config = dict(
    hidden_size=64,
    intermediate_size=128,
    vocab_size=8192,
    qk_norm=True,
    tie_word_embeddings=False,
    max_grad_norm=1.0,
    warmup_steps=585,
    schedule='wsd',
    decay_fraction=1.0,
    dataset='wikipedia_en',
)
Each number is 128 + 24 x the weight over the matrix's rms, rounded and kept within 0 to 255. Layers, rows and columns count from 0. Numbers have three digits each.

# layer 7 attention query, 64x64, rms 0.165, rows 31,63, columns 0-63
202161162119114106108122133122155098105172144140155142135118141153137154126140146146132138103114114075121126111130174109133080125126163081182134078135115176157168106113148115139110067141146103
192162150113129103101088155137159076103160139127138132138097141172122137137158136118127126093114120071135125111143173108130091107108166100188130097140112176146168107131155127147096076141134123
# layer 7 attention key, 32x64, rms 0.15, rows 31, columns 0-63
153138144164187114063087150098078155091143167144164130143137160106148117160188166131168110074128106136139185095130148123109096080000168139178112074142118149111193101084117124130121124149119162
# layer 7 attention value, 32x64, rms 0.155, rows 0-13, columns 0-63
160119120141110163110155116139106126166094146150123107165130132168141094119116152131125129086118152136117113143096152159147051133155107157114114129111147143110179133081120077153088111171158103
138130124150112148141097123107100134091065074165099142095120120117112167160131097131073108116102109129132162148100128124138107154115184140119140116105135109145130186102111119177126079109133089
150119156113116139154093130146110070123127131169147120123121151112092090122118101139092095134138148133094096099127156101114106140097197134136114132126091103090122129135129142135149117129128141
116077168168160101115111121127087130130117131136098151136121166166161116171094101107078120133133143112125146138179151096107116121115126113117120122139109099107135143169127173138119177160140106
127129078119093157118063132157086089142116142154149110086075099125137148100116123134091122118114112148147116130113115119101116087133153108149144146144117117102108138128090103114152083113135117
140131173121156153133128135139124122162114116122106137089164145140131190152118135142136129115085133101119154166080115147120112109097122093158101146144167084075169121124102136141095134124123119
153100137110127104113143120137133097170077119116103103149146092100092139126103107084150189101145126139118133176151134110144097140121146151144092144120093144138143145130133138146159106081166123
139108162111144132143113105106137059152126107136188167137123105094122108121136116077180153171116148116140142130118096136150139167137155149115144114131129156167149131137166141122108109117159086
122126157146135118154116132118103111119153133146130131103101101135123117123075096126108079132153104056090114158111141125144100129084099111131130125134126135111084132105116112123123128120106167
154164086130131112135107127148145095116120095134131095134115059135136129090121136122102099133152151145137101121099080111084122084137139124109132132126111148133115111105135159090069143104131169
108090115143138111130131131127126138154114149100108125130153168090118112098106154131113132149154113118133116099128083111138082120139144104089134105134128129089122165091168136121126139150139132
089121077133144163142140132115075123094155129128176153137146149154134147138128115127164081149136101142112141087096120117097120125136140129118157133104136180131146148081100090113128124172136127
106155112106127139160131072120149147112085163169109146130121111151109110143123137131155145103121147146088124150173094119160121136121090144169151131150122132140084078145101139063127137182144163
120062144099137184111139156107127131109159194150104176167110133121106136063145117139104150121166138156125120169119120135167134099131149090176124142131153148156123147109104115153159122093148131
# layer 7 attention output (transposed), 64x64, rms 0.157, rows 0-12,32-44, columns 0-63
131143142133118109125094153143157141134161093140162139132143088118084106100131161231112141129135145107123144130112108130104109084105129140124132124167134150129129128106108127147077130175123130
081146089113110138166154140130158171119149137145122098106124107099131089125117068163113110115138090127159103118115133093116075149150124112104147161170131118147120121141138097089087148099128136
123147148152110146151167116146124096091127159085115124105094104125130157114103079147137143111139091121152135125126106128094139172140114128125096150131124119080134131116074105123097110141136113
164122111162161123102133093172125155110109114126123112153111096108097119150139117133186155073124121093120174096120113151177145144138146101148091162085138106154151116118116113138103123154130127
097162134121155134167162094113112168186150158170133127142141138127072115123093090109130127165132127134101137106120093119101095137102119125151127148155148107113120107134110145120114086111093132
117146097164103128103145125101090087124171148142147106135120164107152131123157144179138109122192147100109118110139106126100138138097153139123086164122115097118111080144128106082097114119111150
111134154114101169106139123149160171103106127123128135110111133148131103145105152147143137157097111127139124124107096115140163096167158132114143124122179172149138124131105132125125122130152104
124117194118099120138151185121156130120139148130078146110162121148162122151121113161145147102156126111136102138115137108147136129133102110118102094123127146086174127174154107131142130124094126
134122119116095123155128127167165144163122145106122111090135080119144127154129112133158115119153141135137143110158088117127114147127169116104115109096167132115124118085149116130121149096142081
165148155136140133106140105121117139100141133160113136156182136151169115103131066112117143201163083132109152164145142125137113145155155178144093131125142116088165207151150141170100100115118116
129134116114165095148135132088161113135134118130184180143160105146155131125132127190133126103106143131106117132149116147095134144139128137100136143104131140142137146147119117140129134121138149
104151110152092135155133143139097115143145153158117140143135095144130130106156113167109131123113183129105116102155140146149134148112156093128150142136122106105082156137133114144151120091087122
142143104189092108135106106120109163129132082142089128074081158125135111132119189113088139146154079140152124112082136122138141146141140119101094139141077130140129106119125109179134119149157136
067135127118154109086128131138109166104169111108121118100155126119136114040103140188129114095121121112139122106114078089094111113138122142093105126154117163095113131164129150111124133158136110
079086121114141172127167079102124156136114128159093128127105097113099098119125128127140150067148141129124111105149128098124124116169130108149130142129126153160118142136111136113103145107136155
103137133137113113152156104137117137136099160099138098108117099083122129152104126127118164132096142126140145147087091150098172116149108162111136128124127154139173128094142124116110124126157129
159108124158156116097157078140149118121113145124152170102128102115085154157148161132159118131071169115161110122124095097131139063126145088133119114095142149125115117097113081130133125152118112
129158162108088102141146079115142103146144136147119110141142133093137124152091115097093135139156114114152101101128178116084125143129162115117147129143103150080100140130127151135132115111110109
126162127150150069065160127071133143122151138177130157124152159094138114120147129116092123114151137145121162135145080093170146128129135132109149101112115172103095099125141111117126127126174146
131144142132106142098123122103141136115141126107114178119134151145152082169117096189121110134114098110122140163079134127156155115153092137120129060123167166131152097143104140153079103149122156
100128139109145145093118118141163132172105157145071104171090159169142159165157127131131129087137134133138149091115191142151136110120075143105102146107160139155155134101144098153136116108119162
110150092125118105150176083095128128130100152121161121087112111131118153124124135121116129136151158185125139136111102139097126134108149132120141120125127130127126144103143116160091154111177063
155158137112116131153120102128128119110134118132125132134159133157137092132099081127157148165167090097115148135146117171130110126083153118117102180151096110140135184115134129152105127129127087
146125149139139131104119173171131114157165115144158120147137099151108125163150103168116144117118122157149087146174113110127151148139103152159129134078128102120089135141103114142121111156162103
147163110075133127158100112134128144151139138134117094146103097160079100113129101139089131124146137092136091105164109121111123097120125135117174149141121090100125136134142154135157120171076135
157117074167098123156102108117111145145127142111113114094122136146134130135132137126099139101152123122126127122113141156087122176081104124140123149128138115152132135128138130201121105136143095